python train.py --n_layer=16 --d_model=128 --n_head=8 --n_kv_head=8 --head_dim=32 --d_mlp=512 --vocab_size=2048 --activation="tanh_gelu" --norm="layernorm" --norm_place="pre" --norm_eps=1e-06 --positions="rope" --rope_base=5930.0 --rope_fraction=1.0 --qk_norm=true --attn_scale=0.177 --bias="all" --tie_embeddings=false --parallel_block=false --init="normal" --init_std_qkv=0.0455 --init_std_o=0.00569 --init_std_up=0.0455 --init_std_down=0.00402 --optimizer="muon_variant" --lr=0.00397 --lr_mult_o=1.5 --beta1=0.9 --lr_head=0.0049 --grad_clip=1.0 --warmup_steps=0 --schedule="wsd" --decay_fraction=1.0 --decay_shape="pow" --final_lr_fraction=0.0 --batch_tokens=16384 --seq_len=256 --doc_mask=true --train_tokens=159000000 --steps=9705 --dataset="wikipedia_en"
Each number is 500 + 50 x the weight over its row's rms, rounded and kept within 0 to 999. Layers, rows and columns count from 0. Numbers have three digits each. The size before them is the row's rms in percent of the matrix's.

# v: layer 8 attention value, 256x128, rms 0.136, rows 163-191, columns 0-127
# o: layer 8 attention output (transposed), 256x128, rms 0.181, rows 163-191, columns 0-127
# q: layer 8 attention query, 256x128, rms 0.148, rows 192-215, columns 0-127
# k: layer 8 attention key, 256x128, rms 0.143, rows 192-214, columns 0-127
v163 104:460508473531477474507469478417503470413557523437501492599509507513614503568467430478478461545455509575527407515427455579448562525568500478493524409494478501501492530507427523562520508535522595574493543493452430504473435504523465377562585412549582481519547418449525473571586523535566476480573536494497437442491518514410534580480436470557449539539425464510450512566414533512512576475422
o163 115:528458526474448497470473398554465475486494567523424544474501516586504623436521524487496610515449436504571438484481337463512628498476550490579588484536449476456465440459457445520551484569373539462551509530475518413511579500459424438470544499524558463472475470478467537522417496519500458470576518480483423528560522549584598555476494504455521541477491555457554497543472553502511573464467
v164 115:474505560465593522492464458433520530571458627466473437527471505454532494562439517634493468621503518531502486506479460541495454463529521487501547489484529395459495460410455562526473492444570502578583501495483467499451455593527540497514593505513519547464422412580544487483536530460535551422458546530549500514563482503500423510492478465360469437506449401531454381551480475492405546514544
o164 128:482478519538449435423561595477513419532549521511459502544374519573475545517504480598550482486574465488514520408451489461519511544498523569526558510453458487451474513510443553539529474465493486456477520490495555436454578487506468401499549479578654519469458517533630458463458656589504488489465472556429457477536609471593477485472527439499468462442470498475563531463463504428434464466523
v165 095:684570542593580454502531515477495561526570419518421500460536506473475430415531536514562514516483602453534469476543498520587521508419475445468495504502549542514536531476566443480604430406541439519539490520486462447513494502407528499543423506495407561555443507450491554426495577438417507523514452444520492499509552509528463491532512418505430541451516570475582472413497538521487498557416
o165 110:507486501501493549570533578578510606544531520563420515499540438390494438633465502482458466522437505542493476506491463461442499472500446440435452435523588521558525571485571446523595511520514477542477494506433495469468488506461464451462530547446453566494458535479489471523548584538506606513444415478533493357572467483403526455498532506476421510507524448492440537562640483419453549568523
v166 096:455527438509495512588465503431497520541525520423559444515447515474449471482504585515467505429445488470589565517590499381475481446555378526501538506613490532465628473401495459520547529530488443532479434467586564455532496484467526504467450514553556529498459521603474398399559443553564531469473480428494548580465468487563449550475453543439505439485525494507611523532499552473452486535564
o166 111:476579391514467561445564485390466469474506618440543460497423441506517497524497450474514478529534494536521526451514497441471490534605473474560506504513503423498494554442550530516560489515447451553484516494573593441574451429470518558484513578379479547514414542653591505498512525461589525507543480523588475519421545414476465501479467454457479452492448510580538528452473423538407515517551
v167 115:491561543534580442489504478454442489515443421417496458583469574456506544479480523566629595490516481501533484562500489482606492524460552500448505602512518584508511447548484557484537432392544490558511498519483516468459495378546501597492549478420495590522543507467437532579521582523467521399462588525482457514495547465471536489510435537528450535530544524493458380401475505441508461399498
o167 124:478483527497526517520529474433564459613427457542423486572496445465494563531592487572522509556435525492484422491525598559606496464405366442571462476520547608503489527478532491574468523472455452491489512471450517506381572461571432439491464565529526508506531528516461473514480537583517577451543471499504511417495484448418478442623449521560435522498494562528428463523519511435544472481426
v168 112:502513459482464570618473561585566477397426502431513499455406452587494496412512536588487493463535448506456513515455530513542569604573469532475516527568505598432550635500520586493476536498506451455499555445508518509550491483437466574488486572456401476518501441539494446480490553523394414524500464485455431514570466563477414403524509434450502466520502513490531563532502495498563425523518
o168 122:601500560439538498537492571446514510445447518512545472471494514543495454471461546508436463520401532528453497624519553483513461570504537452413522439485435435471515546494532582502457549452608514560475498501517450535455419482464579460493547378373428535502509553501540600484507528569568573429512545466519497456441419509472412458560490501448513479593448499548518571488474560531465596428503
v169 103:479448513552605575529547434489562558432455582541488513533516502491530433390456500501509475515568509568413380446485462510520478435521462477573456491443501623481519562499501495533508517532552507446472474498520514473583485475471553492428524546531375482510504396552461529531463477332501519481516565508425513526499534449535489476470550499491645577429507483467444505463563541458542565443456
o169 113:465441582543531565432512521577448637479409370472443465470509497572474519541450504538511436556477472548452471523468454513481523513451557486506572533513523558538467523422555510516534590517575443557475488532505410509484558453598539429490465382481477510518502402500556532413517574509538566534433532538505501487464521511526532455424492427433539488436595484542423480388524504457571531501518
v170 101:525548531407502528518617455454506420547573521479454492501465508570499415598532532527473511597516507510551604430518457534504458635582584507489443533484491494558568456527474432488553575458501469417468497414536503419519503580516523438446498440577441490485556396551512554485456461500525488462523516488552531442495547470485496500372527482560418452482481420550479443514539430460535526544429
o170 112:503410486583547452510460438575470564590538480552500506482438503479448444542509470500520450416462422441545495545524453545491524536508516629516470514532495543519506473390529551509537520415532529476491558465557478497494447526519500448545572456473553592523487479480569339487400483534582429497537506395532542426588546525596485505405502472549435464496446526560544464578477519528514461416491
v171 094:558520559544583477429512508495505422495468485492531577456655509578505377477415560504490401433520546467472476493530522367470511527541530476577457589444455491447506573480496488467469578458556499457495552472517433424495516583493464507554499452530458552455514585527588423570478542519594533399429517561472528506449465550501476470551553496466439496459450506533475462480518513526544479480391
o171 113:454489480543579463546492539582511477542501468448454546369468432496422401470540563473521420501466542458579543515413542508463469520597500538493432503439590418431532490483424564442500486572553568613459560526493503522501480497540429428567533425446475576496584516494449452448510510532449567554518498468513516495550438550538519490546481526515419458467576500572484430553520588432564477520449
v172 103:435491454455590429548495530497533463470496589447411526473463408558540493490447535471539486577583429568503538430432358532545511494602530444502496505549503673489457463546543513516467517563537469539492594510511413422451537499467468531506572436558436504523481536511507556437492482500491509492523509403556531495535490529536391520434510518565497523488491431513528524496528519563364494556476
o172 121:442457450468531517550562446621494595522548445467401523559508502553569449516548565508407490502471479432484504592611505501457503520466549500509517569473426417498475506485563507485468568556509494513491472492518509412467513545521425472473534496483540582527560436473586454454435448538503558460405534410481502470518513584471514502512499477574481501532479458477525538464345586510377500447600
v173 105:464456483507458626474592507481542597439591467503511428464515369533471491516536563464532473427489481466467502508423543440499480513489536529568520578506419408506464427519478507480578419455539502466534407546494535460567416440402551509541458591564502494430508558518504491529549519576552439568518494463501409476434503460533540458418462532481575495523552472540546417491432591516440532492485
o173 113:444519425633445584484442508467455476479579469439569455584506463547529542507521547472464565522471419513514548514460511476483450549544478463519521585385517563525475510467556644515525459483543469442508476506436543545528411514499530481482545463429468435508476447495466496469549503502508497508566567526575464576478501485442583498456564507502474491424470373563477436412631456451591518508454
v174 109:516618529478476555451545467455453545454425490549527525543517463494511427524478396494503523606512527549470529552475428544538532533519548492578411524531439421473464459602525480556568566542492529505504452565641496569483451448526448459506429593398453508460423487488541411551428490456564456461527540550473426493451509524521442528509576568571592532535447481417505496452468461555494459496477
o174 119:531508589554499519486475478445431475470469497496485461444472403589446530496542515465578531459551503392560466572481411499463545483475486542519499482510520579547459494618555486530469616516567534492501405462572404598426476502498474473503433473526463417507499459544471465512523521451413562517427533457566503512460560529551610552442486561474508451589533582517497429533532506459566433433419
v175 116:461526434532445514500476518465573498554434604478504594517510569492558564532391519515504618512487535536428582479481488548455506514520426461520498497561490499351568499553579541551482506538485497512482458491534470539460471470555498488527519525515451483476489512585569519403413396516442518428596529455471540513417392540550540443542518501518519418489483476489421478488484364475488548594448
o175 130:526452566470537478493493520401498595428474470476551461371378492529495547473508518539506479449644466474527530609507552542521504490479509518488503538615482498482421500616460499453524484540528576595378480478518551459591466572493500506473511494481546467504419496587528567467490436545497571466499455477455528464477501484536576491541479532494476439513504497470444468539331534451526435502525
v176 101:571565480531550536495579460538481488431459521565532513498486427460524538514540624474460540451575461487510473421569475489552547430487508505493469468480442557509530498490557429550577383466448505468492453506514457510483427478538541507557503475587594505508573561417469502495520514432420410454404506486640420522516507486525494537409552552395574509542471473566499499421438556429492509540576
o176 116:553499455541483525449442521545428523538491487524400571518511456426520541458430540436492476544509348439494465538598523495528462453507478464447472578380493498590484546594555505588525489511534412409466442473584512418533390395555563451517514550510531422520557497502574494498474520489442533561470481506570471607492506495444403549491536469557553471517480486512465541541538503486571483523535
v177 099:471616512424529516549455552468568520510486490499540419501469461545543479552525482619505523509379451517433440461508460483482473491482527516547546472507503497544529482482606435497561554515543467433534422561465484429462514474548529485571502561517439485544483537536425476457411494514502534410551421626419553454464569526446420531556475464451647525436469448552502559495502581487526452439430
o177 113:386473594541528534469524498445500481498605509454501495557521461521460538535483433523619412499427504526526470542520430470413567524568567467550574427526431427476449485441557463518494509508520422508439433574526477511534493553582528508598462547499429410443502544489484536460482565487507561455433586456558510419464472473539526483446591470513424498552504562571532484434468461451564495603461
v178 105:536522494438543504564482497494492518544495615510509539483513554413517519554501467527442521477452497510391556459391510506496479480499486470475515468545504498565471505637451412473564582436561478526500558461521400470538460519471495425551460446447485514551495481546446592584523544609512539500491527412469485397538468538485491589487498376591491430498454560489462520549461392407542554536447
o178 113:452399522501546442549440504505517498512603501492516564523510523522546560477540543477476532328491481518515494546389480409531517467482527457552486510459508492542457477494556481375499450432474516527517547437489471412518559518432458480507514501560571591622468533563530477528433521537538546476461622428465493499558430534558565479428473421422473535537464537475369566467499523522547484518546
v179 112:556493547545610537434466531505517467477525517488491511557536508479516518512506506465543479517568475515492431492497472523469580441533493656447538466476463527553509454495512544497569577444479498531535507380435445615424468473509511524470588496504478421520468403483468425526604608458451405513465500447465483481509442498404346474582581526485480518485442555523579535495420504514470486437558
o179 129:544559538502527388364528541572446473466536570519414602480486484556482498507539651535483426527439546495535422501454506476473494425486462391521554501507438540560476461576444509520488485517485510404526543435448476415424482448501428424438468551508528392454515477543498504500501592540474487546486474482557556545468410531543501495559490515564580476553515564573547555525531470568471526492519
v180 113:510471486565455541498531533650428561486481472557578506513438537521429436497557522564563498429459474578476503409425464525445527509587542456447468493496473618501505482585564632434465524595534540567476511498478587539542522455538498520495491464472487483435484384489488475443516463506552498445506489547405538517577455495525460452437504490492520534571548431489363520465544417553497488477503
o180 134:472498511478461529549547550468481601449516532518497481557528502520475527451591514498477550501477468506429532517473476591497487517406568509487487493553472476562404483486429522410387592502578484457532427501600464624506538489478522453488416444409584521474517405548449495402482529421599532447513469583513483568499462473530421438558444537495468600536510557475475514501442453526557492451589
v181 108:572344481475470497461470517477520518467556517520581553491515531617501475554538478489462582597481489423476527420563542493508462416445531440439516461544528534536471434482491550594535414470489544436525522559583510489481482529467457399570508483406474526460530496534469460472452538610508458500541506479544492362572458564462522435546570516514543529474506534381458462537514584512504520491414
o181 123:494498581492413528526408518486525489468520563535460494539439425521498484551510509534349491495480423513522511458504459480470501429573551537417617477541554464458395465599540470486490355558503438434520490543480498524522557551490599544601500439481519529560549518427465493514445479530437511422434517491486555519562559479505445510472479512522477475479553614482466432464608526561468466541568
v182 111:504528463507410550607442579525469466480552450394599489428420368468501409445535520535502564498526517536443510455457578509597444581494563520498465505481520494449544566472459485549450532497495574526510499493403549618448537433511403502601469530517453425563517483512475513542469548384462454512504503539517479508568453543436388490533542540527458559505511499515471553495530472527466471490570
o182 126:479451504468524418469465541483526489497419547583466518516480525510516527406503430454466513514492633527431512540507486479464563449351555468439498482541455453500527523530595569569520483541612549420535467491514450603405429534556554492561541498477498491437502547436485581562494564550490450513438551407510460453493460521387519420508511584479505499501471560498621519529506439494472545436488
v183 119:540504527476492534455531480564454538564535373555574483556477554546598525475522549593476479444478522459408437453407476468593453455504556526609454525504554424545479640584451463434530430470516457495436558526519560485492521523536559524419610478559428422420510517532480457445420530476509531574514521508483520489509476398547460495462477523481439427478494461508429492462540548439483497511486
o183 133:495329527521513645570557576422503484581545482464500551526505514456476530537491440553621507523486522474370450443463503530499505480488549488487531519551525527465543483453489585455463463373509495442556469541537479486509467531497498387464555480407455455476512472463496461378484546479511466564536580457510504447617482520474465582557457525510544567489522423522491513529504416526557483527518
v184 104:561383472529540493554438468572508534388406509483478486403436504478505490570488511468512541523527431465426440589592517411472463559559602456510488562447533513531489511468517544555505512538539508460432511418499480547471462402526523510593497447453556536395545468528554467463553548562607496612482492472490463527541573435436536507449480449548523474484507512460523485542499434425537562568422
o184 119:626536503538503488492358517518477512507500480481520462497538557576562502515473543515406548489459494584432547481473460530594565548461553431485428562354539469529507446498527508507452497475474521552464573474536518505491500421488583523530527446471505524508530377495529503458376415559503482451459509501394454577539502493547508525566451436543405582470477591521524497493609444519458456498477
v185 096:568473464499549518467570507423518537489543511598463530506501535500409493534575468555529490453355454564433546404582517520517514491455461480470395470488535444549528424470393515508518531530424461534430450506540506640552587576543587461448412471459547506445535589521554464554489485493493405554512475495534508479533487406455495461467500548470469596447530498457433450503482426544523480476504
o185 115:506513422481461557491446507511458512457515539491419532537472468438459479535576434437449485466533429550477551436446436469472419454534527455515478515557544683563526419537454521538493472443555462603520439492556445590509416467411533517502523493513601502562540486477468491534453521495479396545559370496571538542515610443555525476472492511493540520550529555529477518497540516576484419558451
v186 115:578440579570533565495434518630587499545494495469446526523559523598466519460512490545500420483520517485482485452488506495465466538526501467451480526472436556533468529509549466574533427542547552482563415563475509556509400488493484433468436566563563438484445509503566526434417465459440519570409528569437478453540533536478643466518489464491493378546402531491490478518423509411499482539571
o186 126:549467598509494510510478548399562535515448561489551490491533481497464511446487641495504511565588458558420537516542538491469455542552521530415459491499532485577451442523539555477610447502422544482479453550426451500515446504601507481507486502521567470491429469447475457428572436513393571570416507501422485550495405430585411561468533441506550539474444467522472551501576514499600490489464
v187 117:510459435504367438525480491519448532532500446503557529526544369535432518505546445483544456457526419507603477503464365411543458524548522463535506575490602513460558459464501581498475537473451534510474407479480554476412555529551494512440509527552522466474528533570563493500487490528552589497419469557486650474476465483386502498456554477522405479503552516593532500497545482488428478455547
o187 130:426612443504546521496501437428473523485507515532570448554493463418475480422513463511575504588521606479384527481508510483555523502492498525537455519477482393442513456403464530496401460594515454521511482452497583588507502514551518551528580478487516501522503539367547352472534498503530412494551456506497589496486488496528523483573519530625581472445449585461538509498464423516492482466532
v188 117:534501478526520532458464555495518561514540546516533458570545534473542486462487538543409496510505491463505508511471443440504426513472445549515501496460574512400600591486479534491566563518555431502580412497419461588482622505476551573564477433497508442458491490522515595503486368457553569576473397423433503520568446491429483522553469551545554466488355541520507503463427424485518517472437
o188 132:523395472474530485378546648458445511491495532536534434548468419471504472450508506459514434502508642654444547500488451416516534500508486459518512549503457500611534504462492445470448450560504650533510451482487478419576478474507504486494545461601498497504541479490565484444469506518490517506511484453528449446571435503541576494533472511492517484487519459567497499421418448508540581616487
v189 094:446487472468443455496455563480525552552445496588474461539637485560489474423474482493540519508577490499482529484495514438470514517493419560455519447396511402527525537500512567604496540467496469542494492506557493472533393546485446449558455470477548567487545584605472453478515510450626451510508420593560418382505448449553448457569575517429546534485507432467534500528385508526497474528484
o189 108:467516560543500456513450536507544397414489582488489498514434485482486479469534554520480469501531527510581538502458486396487479487598593527480598433505522444495505492521430548542477470567601528431396451477547445503566425418407363534526468456521500534525528541462489465480530473502421493511479585638520450536463614557463550496542500576469476458425455505536446481568588494525465463482532
v190 102:452516397595487534601570570578594385587535484447537510487500470477558528515501450544531532519514402515490504513442455500462497523531501395518449487479481528592422559505431523531613483456453517574436530504484482428487563383538432467491495505514486545519543512547468486450521472495527496529474472562536541478475476401451578523556541489530470466500447502473484379526544583539475584411406
o190 113:474555493565387468612478489435501582489430517469418502453577496519526556424555462605484620476486475571496540492535588504447658552522515432515524460503494454502471492476461506494492457528471464499537522471434519527488503487523477481372451535453539512566510475445410417481483531550502481531460606463539536426487494544507582576529498472529414483491454523447427497566417441492568526579528
v191 115:451505519504509540517508532473582550487447542489526523527424493417577430544484514538509550531445531467398516471430481594553426558395503562486479497573517460504615354461472484512425497601518570430450562526507523518523476519477406519518497524496511614486449527519484514506431427356520467534455594468523565521503532526509463483520457412431482513587559547518478580496531572498459460468523
o191 131:544422515561552518422440433473557548551476447554466517511479454523473544490488521490524478467563517403448531446540509576396397491434542571419484505494492428527503446482525466558592523466605506515520465483494520579533489460523518470490469501512548497494453520629491637585504483493525466471432565478451607436481607439494497534424512543464447484553570472383528554409481460511488507493568
q192 082:519561480554478534527443415508602390412664511546582455508460478518596467483473441523531454539498406445520485505521570445521506529567418527504600520485497497468510543537482616402564467516442433521558488535413518543475498561525555467475432546464504513527471483529487448483485454468439529378473477482492490486393531534485421498398608528551473517507482507475516583468487529509457517505473
k192 084:518491465533546586409572525484508484488493508480475537576497538572481576458594399461514557479458530578412395540488491515501511512470509416481497579542554466563548478561493454511478435453437516473494483407518374441516575521491503539499505552520480563480449564529500626517533543543523507595601462546494452515535442535398538568570455561514397471432478459458441488478455423488455434492471
q193 080:530538496467509622570510491473492432416499515476466607521497508623463574612501427470530625454471474506478548545527516456490486394609516547566536454459512487503427486520516547537523477534475349465476481532515534533498495470520567573503464473472446435456497452472566447520539528456437561513456430531530404454471438482492377520499528497401536534518462515433605491446510505531475541496458
k193 084:572475550586557489474443449539475477500466545588427458427581475514517410506471433568584490405493374472588541468547436510564469512531498511484428401532560555488476423490463614529515456549553473441543521468531547528549506443512524420438474546432477519576563492459511448537492562496495519455429467432583468510495525495520465470444595466531578467419537523569516409464533550459477544519524
q194 091:561595487596506599573436461480555473455496479508461450595447504596447438537437551497495519482550420506497460525582573499525522454535444507514509452458460499549428499536459531420560462472543451543536539544490481516462403436537519451456477444590497414478521434484407439455491501468496632519488374468513515512476449480472442561481510461536547532610537567560577568484544448539523436483495
k194 089:497526546555528560513518528479400534414491423475450462514568555607473478478529484525434578551482419479564462510473497495526514478573372454513472442492454479466377476548541524433540498589428472543455459454584603528527512548545490435450432516516506507468504444487443496449538502517489574582406561403593457365462501464503536523539527510471520522475416461512503564506574538521477585513502
q195 077:426472577526462410490599507471526547495495437503512455489473469389469492600518400510461455439451463483503393500512481502478561549435503512488497461509483565496341494500567444466507571519570598507541502431540563497553498508475445509545476461484516453512591541552502528562449614423445528498545622494469506496443455515506484465464537482531543498570627442479503494554527488432412529482577
k195 087:453539496413521528448472538448502508596428481561604484457482474525519497493620546521522444513456490467462439518563411550439535530493395487522559594474548537492541528511498465538451520363511562455398447457517509490452564575491457588568580413591434532507411509547573564455475472463449468453572544478484473532536499505512457581502447498547457495568523501433468513567497525443535557524429
q196 088:558495496547511604539529554505491378490502535389486442549475558611514461529574477525515619437503501480427559500477493547446415406629588544465459500449505529411520409537466568599525486461535432469509514507475568536450498470485512478437507473449393519435566556497429487464490541464505586479445459517534448402476433541510469521497545455439507503545513514557499561514501561528547495487450
k196 089:439425423546533599526525460568528465423507503471441465523538481540469501450464421527528581546522473541573484502585453405530562460534468517638535531487522503419466493520484509460582481501469488516596495503517481501528459480572527373483453526465599511474470416461423525465464535533548559480384452504589490425493573571419521450488559480483603528412483523461428551489530564523512456526534
q197 103:512413555509514481489353432587552460516473503492526485523416479488517426455472533471569475472419544473532469475497496536488432504473535566462532594409516504513590482477466535538519461492513495453517507493472552540495555507516414448555628512465486514623440454460424506483624421459655481503521531493628464480465572523548534479454533458488517434442501449571539507554523512540437532449517
k197 104:544453533490461642501422565446417554520545514475520490564474488578408462494526465561407538563583451455482561548444517489526537476575536451482560471405488476554570508516402562462533446516512512495533539451528521447454519452464593449502489534486414515478457553461493546531535522523477531549475495561534495403544430411378481508557573505458494542396452526520484550424555519502471560430419
q198 097:458484428538534561584563540477551525449503446492410623537459535603477610502534505532454566426553516450539601521499503515475524444602553475444424475466509583526581553520554552481493485493469470551456544574463504450440442505524506489438443454413446441415525446515500569540485520509472551496410436486442421504479396477414487510522549446452543503442506541504483590461521492585546467516457
k198 093:438468550568519488588534446469555475530483525520456530444408500513547472532538549562597497437411444546483623497480549524413488534446530461500451599552471431542498609428599438493516531506500492495521483567499445468586448509482515573553543561485489474554481524528559477506433473499463480501438419463530610516520545478550488560440459539475466481533563489458444451379497381504509601540455
q199 095:435484488508541509534547493536472425443525541548436539563459536549557440490551585511489581493518505562497620498507598493396446456519453539570499556508594548485465549512496534509539499471426573485449626570517510541460469382498452445503525495445497413497420461456416461545521414471564519571494483542562384488508485484474452489537463472425550450466440467590437550504537555512490445418514
k199 088:399521501470356631415485472523538565509501497629485569499414502519493551432518482591487501570492490465523573505509466524539473503539487528501520531530579559427482519515487459522499452465530581570530449438488515463439433488548528463453505510470411458468387492426460512587473545540585538441418491415514506546567498521466509457513463464495558470571437523421534451466500510483563537630524
q200 090:520625493516447455530533490447509395494398491430454578459664562532509506566557541514552561550496536555516422546545529429520536464517446488510582527498449534456440650395509475536547575497475476523467509602474382535545529521498496494475454504447525512446454450524535479485480515500495455423521425491591527413497478479476485492532439505564497485477543531497506592491475506470471447391511
k200 103:391623512532488448469523535462469484590415526505507477511488528456500472561546545484553476489487440480500541578565508535449468551522546491478490486563562534487520493489537450424563510477459574530531436494405558449528489489356462592408535479533568401530456570493555523491568498457425495521543544495461444566486529483505488551464512504556610451545439394555487480479449473475462411508645
q201 091:528554454548516479483501561538471461453554456452519525465415492396529466471437521457485471502458437448429501501500575528534473393640490504484397565536593488405478507577511486611530445519510477473501502606480446559511487548494530497562478574537543498547455445526547546527508544614456523547580564492484465504463424511498537456532460418468403549471556552464480473397427428558459490436505
k201 116:508493451457517410557603498495517452515498477507544446462480464505472547453549529548526478556501486545472455494494453339507529503533514541619532450484514559595479463581557440433506542541530459441546534513551469558441469502380645457534543500403611531498465488474493541447520481517504491547518513410513464510381518509501433500496557535436484478513490505528439577454551422581468418552426
q202 106:482402480550467569534579476462472497540503577564460621585492495547509598519516544453481455495571586516499560514499425514414481424543542506429565564497484568516629505538457536511478465463483497441515476442579481512486505454457404462569453531522582460502481548511503486551584479544500395436504511530483478381503472475421498451537436408440411563394456561472491536491508489487538534514522
k202 106:494465523367535456447437587469515553476377530483468538459472466542519548496519437489541518478530450510578494494496407412540457536510499492501536530376547511511549511419461380501521529477508518468499528533461473437497522424462433471565497495567488447532536486508559489564577484496503412473607484546395466578539502460540502563475404484489426545515532519525527550522638496586519606455559
q203 099:437536462566486562465550492475441496519481520486460519526436544588459456413583499507593505404522469447415475434500581542487518437513452454550531530424509520511530553507398510523448429521505491639562531504511439441536477557463487440551524543490445489551549490507552545411521515491553545523537483522445550573509491394340492564523429463502488485448529588508570489566617482435531525520509
k203 114:572448524518488461519486447422493595513449497543490505438456471487545574506516489484516489450515506481412599495434589526498512427481466542451479578474433526512576598465447431410411460493535523558494560436473570434443488541518461506532501466513585544464505488533532546563426443381381553479523489520437514499537488424403534524484533408511474538442504523572594501413547477557593522554528
q204 099:543429475470445559453509520521427502479511593575469479566497550581549448545544441436473556544616571571493500474550442563558443436523522520524503482361429490509472467538484477531524483473480467477485468503490530498513513451448516587466450536470535440351477513549594475452475521507487458481428404559511439612468486379556465447533464561563521476484577522544460501514567486452468477595475
k204 104:587459537534513502406511546573526467467512508433501508550535545513548442490491569433576487613497461555464556494493590478497431516509535477538525572460439471467470410524489574471523593448516466480456435577544462563485356520455492518528510534421546539459485489556516390461520550531478465487495510579524465521511531381546469386490441598447514481519564489514562420398484465492585474522561
q205 101:590460448477505529590478486498444578404508423548401489534518556530473539592507547517469507491568453507484541471457545566508475548477471563438397422472490610537544516515489574530466515461513449457527428429635460576416442508430527450512540468507566606484463497546453450473478470547563438534508508455500389600559498490439447491495434505457496583526477566475506452497515504543476412505537
k205 101:495549503466521476476585531564526497482539434562496558563451450567448501453503542479578515487474462567522446448533472401490511524482554525469520449556489426498450494533496539545592585453463438515446543575500485503473531484479475430578484505350530492465636458516591502452493514486472532531539480515512486558523547517620429362438424464425475458471494612530462415606498463516523485531538
q206 104:556499584529415607479514505499444494468468438487505479457536473465496451488598463497508455525464496500581543472412527451519454380509549543454422499513552506509526441502485512477483494492515561648520500468487605508517582456499539470461538514563546401535475418546553398454554575484484555574664501477405442450491470578568501510473495420455549498468449433508551461544514563535524491517532
k206 112:510473486520445536463600441534383481454488494444505527401492519562558559450540488434430521501475525512513471479620506551418463568588423559487543592505527517493513499534453529518497619463537491501653499468509495515455533527476479467529430465530519529345438412553466554496495501491505452448486474565503406508516473482480477501450473401476527473545512537647531487529510589545479536486453
q207 101:458470541453445427434526433517500628426496488449493481519527447518500452504575427533489472468458523510462530440661473496451476508447516499541634440457541581525474562510518505477508448509542529494516572450422527559543467516515540486552548558582459648487556570531586469497442482435437464503550604385495497426521462513511466496499422429540516463483593461498486505513493441455471560489521
k207 107:430487574487391542371394447514605508524485517537423420444551549548503527538536526466475423499486524437465449444474553473520450433467497531532441551503420498500489439561407517481511564572463597507484553466474548466475490586472501506594409552567570607495537515473551536491451514481492447550507494491474438438480584516477610445551488483516566547534457477489403569569456497482480505527512
q208 092:477512507488575516525468404535504505416502470483529538429460464512495492644530430521534537439555427471565542511549423488439530521508462567482509538542543537533591531488409416608468511517490430551488472569530490523463490490525445596495452433550529400452475420581485636466511508468473460437477386541540379515498501532524518497499531460453500486516467588491536531482505604465459528583432
k208 083:582543420602529401482498443501477456495483506566513455337477551541446416349481420481564552544462496480446540573548428472584480620436516559486506517499487455557480526543491512464459530548542535414507590481593529519533506559502516524480525516450433501509448456475473524423529541482573582440472441587560498459472488513498529590466568520526468484495441525505517514472453543544519505445458
q209 077:542484498497471452489555487495457500499381528507530582498452519446452472546540576464504516573479599520514492449536409522502463481365551510534468488522529502498466493498518312563479476564538551455448471512497482572510592491487452539535512477505571492484532583556551581617489563468456427545515551500481446542526574621527561480536469498405504452482534470428455429592488440511496513577550
k209 085:491531502489499551513496480522475549472517390440557457468505494510522453486439507506458445556539546508465576483514474372454539554484404549493399449429446508505480457441497577570573521525514494529484502533504570613490439396548588429535477452498530497426537463488474474447541539488639495503455454487552555482469607466568549459414520459462599506505626483534562525447464510494500485389537
q210 080:518491557509462487420526540353447523520490491463476580500496603494470576528522439419482582556512532571443477423426416535431436513435479474520533510590502511534480576456453398567494495477483484513449376524600521466446523454494491563518574504578497513466495552527467550476509515470426439522535449627500514532586526509478502510488488568410541500464597565411540497531433504532475463553495
k210 086:451590579474514503548455422519440478477605431441558457511503496524377476462382473576519464498462578567491531439516415423580522519567531460400410559442555450497500474438519533512524449578534546467510500529494462580441479524576517416549484437622498565507510483523523533455567526451574558493593484488517527442455455467518569443489481546546558501447473512492527509518511480427545516471576
q211 100:538459446443518513551497504562542438514587491502415525453515511456512498492464506482540453472607569450607450526361575451605514508469506462539452448414508474501458539544513653444454516535484518535571603492473455529510437521495518453525420443496594545581470451501465484475497425535634484469497507445541621528510497474548487468474416460549481519469517529467518451444533482400514479522530
k211 104:521547494606614548435565510467427507402544513493438476564450576509561557499556468535494520474525454499498585456557469562463446494509549558445509578558537516466448540485519476531410461563445406536474539553517438422437466556555454539490442489484533538482586472522518428552410454492404496489464521488411514513497508379445502571535511481515424472417577580536518423521429423534498528513494
q212 090:592564495524478451541611562481511596398425418536457486574468463549456533570491394432540562467472474485520444561552513543511511538529501495564477505504491536561405514432605444541462511557488416463523503479545475419541429487490518583481517567485581411540443495461582555495546589469485469477479489557484477524482455414405400492466523530448570451522534549412525493506497496458559522510444
k212 094:499506550445520463499502431474464382510482497437445452525404444527566439595546561525568463422532523470505537434494453457569469503483540459497484536554456565524425461529558538558512556511496514469579533563616542466530486544482553478598507441586469452503504514545494482420520493518507537502486539518538501539525486470644456384448391521457436450461565442528505539449497426416456571602514
q213 096:534500486417546486562576551449521524495592491495442522450591595523508565585467514415534461440450546475498551425478481511513565454609567440484457467455495495453487527462512572499444483497539569574446557591435472508515459444543512455424625478473439350534540522499458484429515547501531524518527435535460468484427581438479506468489534534419453545510483625480574516468479522447536501507555
k213 111:509469490461413487508492494540498518479548495499463446536416380385486519524418515551524467524517587488473457452489572441464482560494435544462489414452572514540476443490484523513506536470499537495503437512488513557475501483522554510516503440550604523507465447528419418484460422573623513536514508435555597403522578449498599469449507418544625461466540510517468598528603589484511424511496
q214 078:461517543429495520502422560504497551470521432459581496540475474399501513493538529495472534586486442444570530384476473446534392454521457535537511505471494507562481454523607496493443437504540596517484529522535458527620476538499466466539604559523472456530450529523576480474498571536412505489522560469478461624413475537506427515501458487440660483497451542534452431408458516576482443470523
k214 092:482455514457457406449443545420479530541493651563496514465528444513482441445545567489467426611492458524415497464436521591467514537471494514428579511481553545605530604540565484520528510444546490436510487542444435496517559451440514532503519507501552435472558558541544507446475489569556424588558559538580494554445523448419477429433510526458541425561584495527504444462489456436541473485475
q215 077:496514452526521543419469461457509613435462509565536530498471513509527587528464448470428462610530470442479517520547470580491469477539490542573455465472392477511555488499515604526461455507527535527486429455619497431521395492432497510481504507595429462514531504580588496485407572520421469542460495575530575598454450473464514562421497506479549491530486551480503496377435447577499590501474